config.toml
num_key_value_heads = 1
head_dim = 128
hidden_act = "swiglu"
norm_eps = 1e-05
positions = "rope"
attn_scale = 0.0884
tie_word_embeddings = false
init_std_qkv = 0.053
weight_decay = 0.042
warmup_steps = 200
decay_shape = "linear"
Each number is 500 + 50 x the weight over its row's rms, rounded and kept within 0 to 999. Layers, rows and columns count from 0. Numbers have three digits each. The size before them is the row's rms in percent of the matrix's.

# down: layer 14 MLP down (transposed), 512x256, rms 0.191, rows 348-378, columns 64-127
# gate: layer 14 MLP gate, 512x256, rms 0.194, rows 349-379, columns 64-127
# up: layer 14 MLP up, 512x256, rms 0.203, rows 349-379, columns 64-127
down348 100:527505439479531483557495468622587436501483494513576491420510499467494464490571553529488484396406483489502573473432487498434486475532483401515519594500593570498511480507550470436519544441530541
gate349 098:560533523505485556519526504471570483470505411455423453587452424386503364492441506510505480469486503458499488557579530485597474574498541419490467485478479441542584577428568483472421613454539487
up349 096:490510556466489553480501454492529425417537516518446489492505481477501512533619491491533467468501534512479501516510460578535508590511525441367503434472598570514431404528509460453539449452467460
down349 097:456458557471434498477527542484506419515539498443368537515529391439467545449469535495525446449547399442518430438507457455569523451475453494443485453525544580510489556451412565514552498411577467
gate350 098:542555477405545494475482548549475501585498470570431487515451437528591490506548541570501532407401535490441547569495467456526514513493564443515560503497523499479486479449450534478556496498463471
up350 098:419590512564490609524563460486505525503453536439539498462489475525434553510473468464577413444502453456550526551498476438600489523467480529469462450480538552475559470541500553505531509396495388
down350 103:443495405465455540564512415526603417494359545532494405537496451456542570505447636509522486483515534435483594543517491588491554528559513599510490546546475567477576476585517519448501483488444428
gate351 104:506403567445587537528536526444476547482467470489508496476445499547511513427530539507532504501494517477395427458522454500419434502480480484472527450477506478423540431547496517492554482585538431
up351 101:592569463470478452492472489497545424474426503559407449552517453465434454408458527493424510408555595484500470488465474448557605463580565476448481568472487484492507532510419486502447548460458417
down351 101:609450517538520502589607503472490606499506497603548541480476528498460451572446486436454462454497535391524522532515459410530466528531519502531443464411473513442552449528484457505488522582451530
gate352 099:443511556513529559536504533502499583451544588501494506491405516493379569566525552484532536520485502457528484493561438557465531526524498535496555481549412457492590397531472420470462491487603498
up352 105:473510478465443445498583595421478537426483601512438583502546492505524569510446508411546561472503544406517441454558455521477513497472521521472535486524470469489507450503465482479448563505573580
down352 100:516501532487513542600556516497450572520509516485448445525528540519459510558522525391441636512484519446566528522527471485488623452414546477468486506544524415442497508556569400600401479365607520
gate353 102:480510514472544607544552533463455462467411520466521545467489546480515463541457459462518553440440553575442553512458500526509470557464411507573433539419454564430472419478405559426558566574617463
up353 102:444467498474492516482558578460573464454377443548423550510573525486541508491517543518425475507483467517507481513498468461544490504432562571485510620481550514471525475445530499498423395430518546
down353 103:563463431496411539484460470486485594594472542626492582399530551434474472520481468591479504461426556499439494508468486425527539417526517440464578523521520470545559446487535492478551512499614481
gate354 099:580507410464443527549400430552522605520524477488495524501560563441493423508508476538500475463516540513493542449420548469508472508499483562517531455502419548430517422456536475418478512538525543
up354 095:515471378468426519477480484483563479530452457460476415370489461501575504452395568448482575549562556503484491449539521565510457498536585511483386501477513537566531438574450465431564431522576550
down354 097:456529499592497517576553479500429401483492392488514503570501512433518483489448489467460542559557547492447406470517558440543502501588491517485493439465424521478610443523446517511467473600617436
gate355 099:578471517598555515443553502409392564528465495453471441522547440452431508468433490485489489495503546446431456452420461493489439512514502512450511491475451501488422517478510598550550545420482506
up355 102:487486476501551397488624468447490480454521484485436429514472485498471506502462500452557487453543445501464484541542521502509517409585521458408431481509601568435512470547436495450518455607567467
down355 102:522482460463480458440483458525500516489504453364578578523538490490478448466516487447532472507588558465491497472465371444450478469540553400480498570527560499557547488457523594555530437508512461
gate356 098:556467529486508465523547454496599496535490533515524503523534483508484521507452455538514470510450505524418562531521404382543543543565468561556514412479512570452422481517465509536534426411481487
up356 100:446552475428580433491481579529532454479537554510490553514583476460480570419494519468534453437447446482561585542619516488455524488515557535476532448421452502569499545511437441583567520507571400
down356 102:462554585466494582576586514404597494493510541523566551441410482463470461476419452537523574544483508515583515532577474499455527429511504471569529492459469541527442398456494499469523483540528450
gate357 105:533597533484531491535542456562457522384536531583503589656487566515549527524516526512486535503574456543519486469525494536549426523572460502464503486486605545464539525463418553466504459489509456
up357 105:478391409516476549469429431497486464467518484464548456514477567465440516515526485500637526526527452461497506501420542516471487476517559469558517512404426503548491508421516481463456547440408422
down357 101:515525473484438473473505512458513568432487461514468553492506478513541526528562483458598521452512537527553477423559509503440517493476545440421436474538575531525475525482465495409600467516459414
gate358 100:610437568554523592543548515530543551542481449523529489452584514499541413457491563487471488436428598440523542535507505492549531502487465488528446535503460415477542517480479485493504558591441501
up358 101:530548487498454549565424482535525573601446512537486497469504503483515587450570534469480633508462482510548465583517588498488488545540459584497464420497501559505537496479479492461486547516536591
down358 097:490536545550474503422422451400581519474567425497523581554518457473517561528427482485483529498512451459497413571442487507468473528395547482585494469652534504569500486588466421459441574544535612
gate359 096:462504451508555536511513532507427517471458482541536616541572545555491462527428448458414543524471443560505612521474538577467440586508486570495471477516435438578377464536492554468567535520407490
up359 097:657509495467571414546518484463589489532498503590457465494439547505546510477547528456523535478541540512517505531449573576462542484479498448517514513466479564510430529532525512535443552519546492
down359 099:402435463462521486454554485469510490469570473620537509425572510553536546515496516524469520565493513485584434435465494464558562555599515376477498458588508629567500422593591478502399481462484496
gate360 099:516415499542469533432482458470447502469470531507488525403552542522487559495479485481467492532407522475480416481527422540549499580536519571471535475574482515462469615387509602516567522523536520
up360 102:507482426453590573543466466499445515614477492544477524481500488614529537532486431496423515516493550483572503483501461564589473422528540505549458381445458581455501440485568458528520597493563516
down360 097:427422596475516443432436545538406578506491472499495497512458518456453506524454567553445476595534488621409420449581544439472530513497482568557486530513512533469479471536489563472466439530533409
gate361 102:525546436480460462494526577556517460527550495546464622505558567514537468577461470541467552524489516613528496569529474535547546532468462481430462525566471525533524470496543521547528473405603421
up361 102:513471522464416552538564534513540500530520520510517493524526461610482528458581514580468621535487486551507488558438524423487503555467431544552529408514517469505457430571514567484510543551506513
down361 099:498510530479417507536455463463543425582557554480524427551485471562508537530503498542421460462436554503445551426460483401527440474490581573507537459514493442477495520502433494429547404541514556
gate362 102:477490588492527511533529484487510581390436470539503457454569497466492525484519436495448535506520480516552517508454486559467516548484551569511542418473580482466644539521564441566562547483525549
up362 101:548500579455487538491509544420463470519514482572459479608450534503540514540551474505481473509448512437511470607520480610524413553522495480421532420473474426392523466517591541585613415525434483
down362 102:526489507537524630448554507485427514513428479555427564536428407478398470514493369456547515515486471473507531476482452503463569530459527449446486436473543507424603528453393462526482459481505504
gate363 093:485440544478572503507498525548361524556516571514531548490571510462489505391524597524484471486486530441500488473530481504578547398383459449477514461567518488428505537486547425500482500493495503
up363 095:440515573517529479506595495394599391521411474481467473560518508513455475555505458455530479536556404498515478455478551488506517542503500434533493486535475511469494487577515563522538413466478465
down363 099:574553451525491510516467528466559524476497487500460575465510469518538430501530517506487505444476473447522448556510439612484451560535518600454407460463455528422533496488539505474562504503543510
gate364 101:514487478441529418492573401496405484490527567429543437453469439498481486483594464487583391576489449515447635426547474518543553543615398593545453463487504577439534576496448526431479491412545462
up364 101:415411461482552475478512535381619583534430401496478519546468561396553467423547479623505550572452577462369503438537498501465536460531465499478482483496563586499544469543511592589496556420495448
down364 101:383475417460484456469580513522542492507530617513522478519517504438514461521546585536531551553502520435576427516460589450503456459542472517466502478466531558520504494533476489509476529573592507
gate365 101:460519529535496572569502502545548483518515504524543467463565534512486493509462412429516552489567519507570451560471533492481497596473547559457494475500415446514491420488454546493495438489426432
up365 100:580568493501530480452521441629496468569439492551528544539488522485599488502475414474492508573481469474435497575483557519528473504502521469527386503500510486548470508445509547494475504494488440
down365 099:489531441485501513489519439454450507483473550497503497534544483453521505512468423390534573527400505550544581493495520443454461500542489500456442571477576583481501533444582607422521462423426525
gate366 096:495475474562462476499439478465443496486546452559506507533462544528551557578533508494504538561464520593470526447498515505463550534581563477503471509571551546431546428420503561437617446448481524
up366 097:550515456434537513586501557466589402581439462546531435498521551459449512579644430442502470486477481446440519429632537521522448532518507463444570507470597480482483518565520498539422537482469492
down366 098:473459483488499541490490440474524532540495497478526389462540392464419566518453437506534600467435626495618492535510656444455482540440498490496568470575469447525560561586549502442497470461537519
gate367 102:550536562423523488460493453462472540437542453625431452500389538486397498500522561516436489529458520500463512487510538517425500600541446527455487465487419510531523531451392459493431517542518553
up367 102:506513398521434413595503510605448475579493503459531445431506463565457571462500535531503550509560527588477573536452476577462418480576509582510531438570489468490535573548559419573441547548523452
down367 099:512482510452494481521517476447431420455458458504582578439481492564572547415541503489504593512549515442602458515518427445509519440571434503497487533431540495425523497548423408633478502463513443
gate368 089:542497494548509488509395440553478412495448550507435464406485489506361532417525468574496436501563513510538389524522499578485482516485498526464494491458598467389447546510453537455481480521486470
up368 096:472471501523525503442555576558512617621474407537519483499472473561542580515467548510562589554552471385498484471425466499579528567609599500483412595488466481515543518541500504522510464414552446
down368 093:414520427538552476458589587470364543502487466585514427570463518507502520457445418576549529516456483470465502534479460482502463426449488475505452533459528509479521438430453534480494415534464463
gate369 100:428604581477465446378522508461499584504501446537521503459493540486519431531492573426614484519548488492500536442478532506548503512469552547536391493496476411537500497519497493440585442455552447
up369 098:537468485471482463506542478404556532559481480477547538422549452524455528530470504481534522534429463515468543431471545479530516524490429423464636498564465516510476502542574442549521558528484643
down369 102:510426455421492494529417428446404453476471550407458538421575476538520485541449522478474553543459571470538550550482593498524534424511484481432622473502506470503529479581592521500517491474524473
gate370 098:526487546506479524449411476535423544501545446475620484476466526516549541525514514491596457426488444465472547569430400575425566409474551450546411525502519475506537541475547441471537539531531365
up370 097:483443524482511459496450568438630560488525523503491559498532554502365540550554496488472530435578484489506443591461540478490538423557467405521603465526539499549526481401531444480446517482583424
down370 102:390489506554572447603453561460530520546472529494424428445523504562503527573557479531542571600495524645458567505514524490464532423483531485489516448469518490466546495554497491531553588499525492
gate371 094:540549512499473565517489537423530467477499479560584430477533574400587583568483573537512544508519589595506573488479485442443525511479419503517550476457492503489508493534452545496492546540539412
up371 105:461559594467448502551514539490401523524553447458508463494402439448515498471542484445497496430510443463440449508577550478482574461501563443550436501522486463500463577374466455462559508496474609
down371 095:494473486479589469474412485611511454483493562501499573468511484576442383437491519490534462555468484373489408578454491500547566495507534503495475595562580509503462520555535457516465548464480555
gate372 096:442513524491445492407523586507455486488520553557464431526455500400507487416534525441525521489557517442462338549541456524520509521560399511544568492412492511515528537492597451512501421516462582
up372 097:488535568482451523480528391408473484562534511491554496447484494507436503490528594646387429512609503472529492572503534489501514488528507518412493539520500517492539559481477468479502533485438459
down372 096:498468527495552490467528483533442403483493502452523536506575504594538434511516452497453499482448498490627527511448506483472529513505501500513416479524584501403532495483425456583581487558483470
gate373 102:478510418394503470506514502459488392483549492469447464509498525526549534513569592511486532486543549463385570496505462498438448414475494424509497430584491415507503457581424414545569473498458449
up373 098:448517513497493595523560489573475578479481437452465451475554571559526502577516454539468418420552560525525521596436437500462569460595529487514506585498515504516448484596534474576511530576504501
down373 097:436618529515580456483590496433462534552456508548545558457507469510592525524472598600511429413471473477548472461535548446475518527480586493532534460544407487526501470456552496437582502462644471
gate374 094:540530455487477391621500457485532505497468451521497508415541505480551433467552472547490502484501585441542501559469543532500459496455539590454476477493502486484441561605444466516544519619497525
up374 100:471569537567452541499496601490409497509517433438479530536609484460512475493484490496459428572515462533473449520586516519574577462440422469457533468569366538463532553538478540522469516544569481
down374 102:332398533475488463465527489567488512508511435366513422543459535475563513599523381471493527478479500515554535501527554542460487637463549462505546472471482543538441461430461593476473472447443545
gate375 103:499465423585488461465501470475447555427481491519482427492500500495451463518503479592565498400460440455474529553428425541445471480519430516553532497463444477579536548379484564466514490450521506
up375 102:518516489525507407465494495457520520459505480616488539451491537527416603382579428462587420561532505574556446403577549485525563505525650549534510507581583534485557443500400464461434501498361533
down375 100:412474449459462484428509468553523430460517533511511409497551500435576476492487570468475550547492438482580559408475496550392481512549514480530528514435502421421503434481537518487460505533370440
gate376 098:486672522491420491517588504490459569418484489576485432493535526459502412503508493535554570475445469548491506499526509476502550553374530586373454604563522554515455474452536524536565464462515549
up376 098:589438529508554537521562521422391543525378454467534514522536542504520475512504517530455495524456480486558491437502481538527600552498529525469482496520572493511520459557563458443425530531459466
down376 101:496498469398444390515572551494485563447485504402542518486493463534420576493573538536479469468459563563497543524498566428470526475423541560538454521494371547453607533469517587439503510519580449
gate377 097:545476384448399578541540588492508480493553556486501416514429585567611502543485546526466528423450524491453532512457542434541464540496510423474523518493442525518457478473497584494538499490515537
up377 095:593440559454513478544471455537471570513487431536561475466442532487552503467421387486509557474442520455486462407405521450473565560486532483402449473549416517566395484519559497456485502536527558
down377 095:548565510533488527512496513437535509463470587534466484423488522554491498470529499514606527484430549421517461475497552452449446530471477497619520566496505544556481576437487508513457504487501443
gate378 094:559566481420492613448450486478540485531500512600512486434474497516629548536502484523415434493494483601486594421482475512518493593441451565482470478475512511580470363516565508557553505573525478
up378 093:569571480510504541478491438530498498522526498503458480527490549515594485472550516470511489450568512496472447561480485566440507523518517543547432436360531493540488427542606487586373417494576446
down378 090:448510470499567509489546461419491557554573517501398494464528458546533486479467600410505462486559531438496452499478467428512475469474556473446531456498469489490455601533461470492550566427458517
gate379 105:370480414521432549502460480499533399533556535455423458520493459516454534513446539494427536575504442560461566496376471468487546379558519471500504524476480469485531551441492525417510494522547464
up379 107:484567507479520572510500495445495566466465471439433383477498440520527587460542545508581435496589512544449434569492451514526489491580536473512505489514444530509448497501500499501455443431473629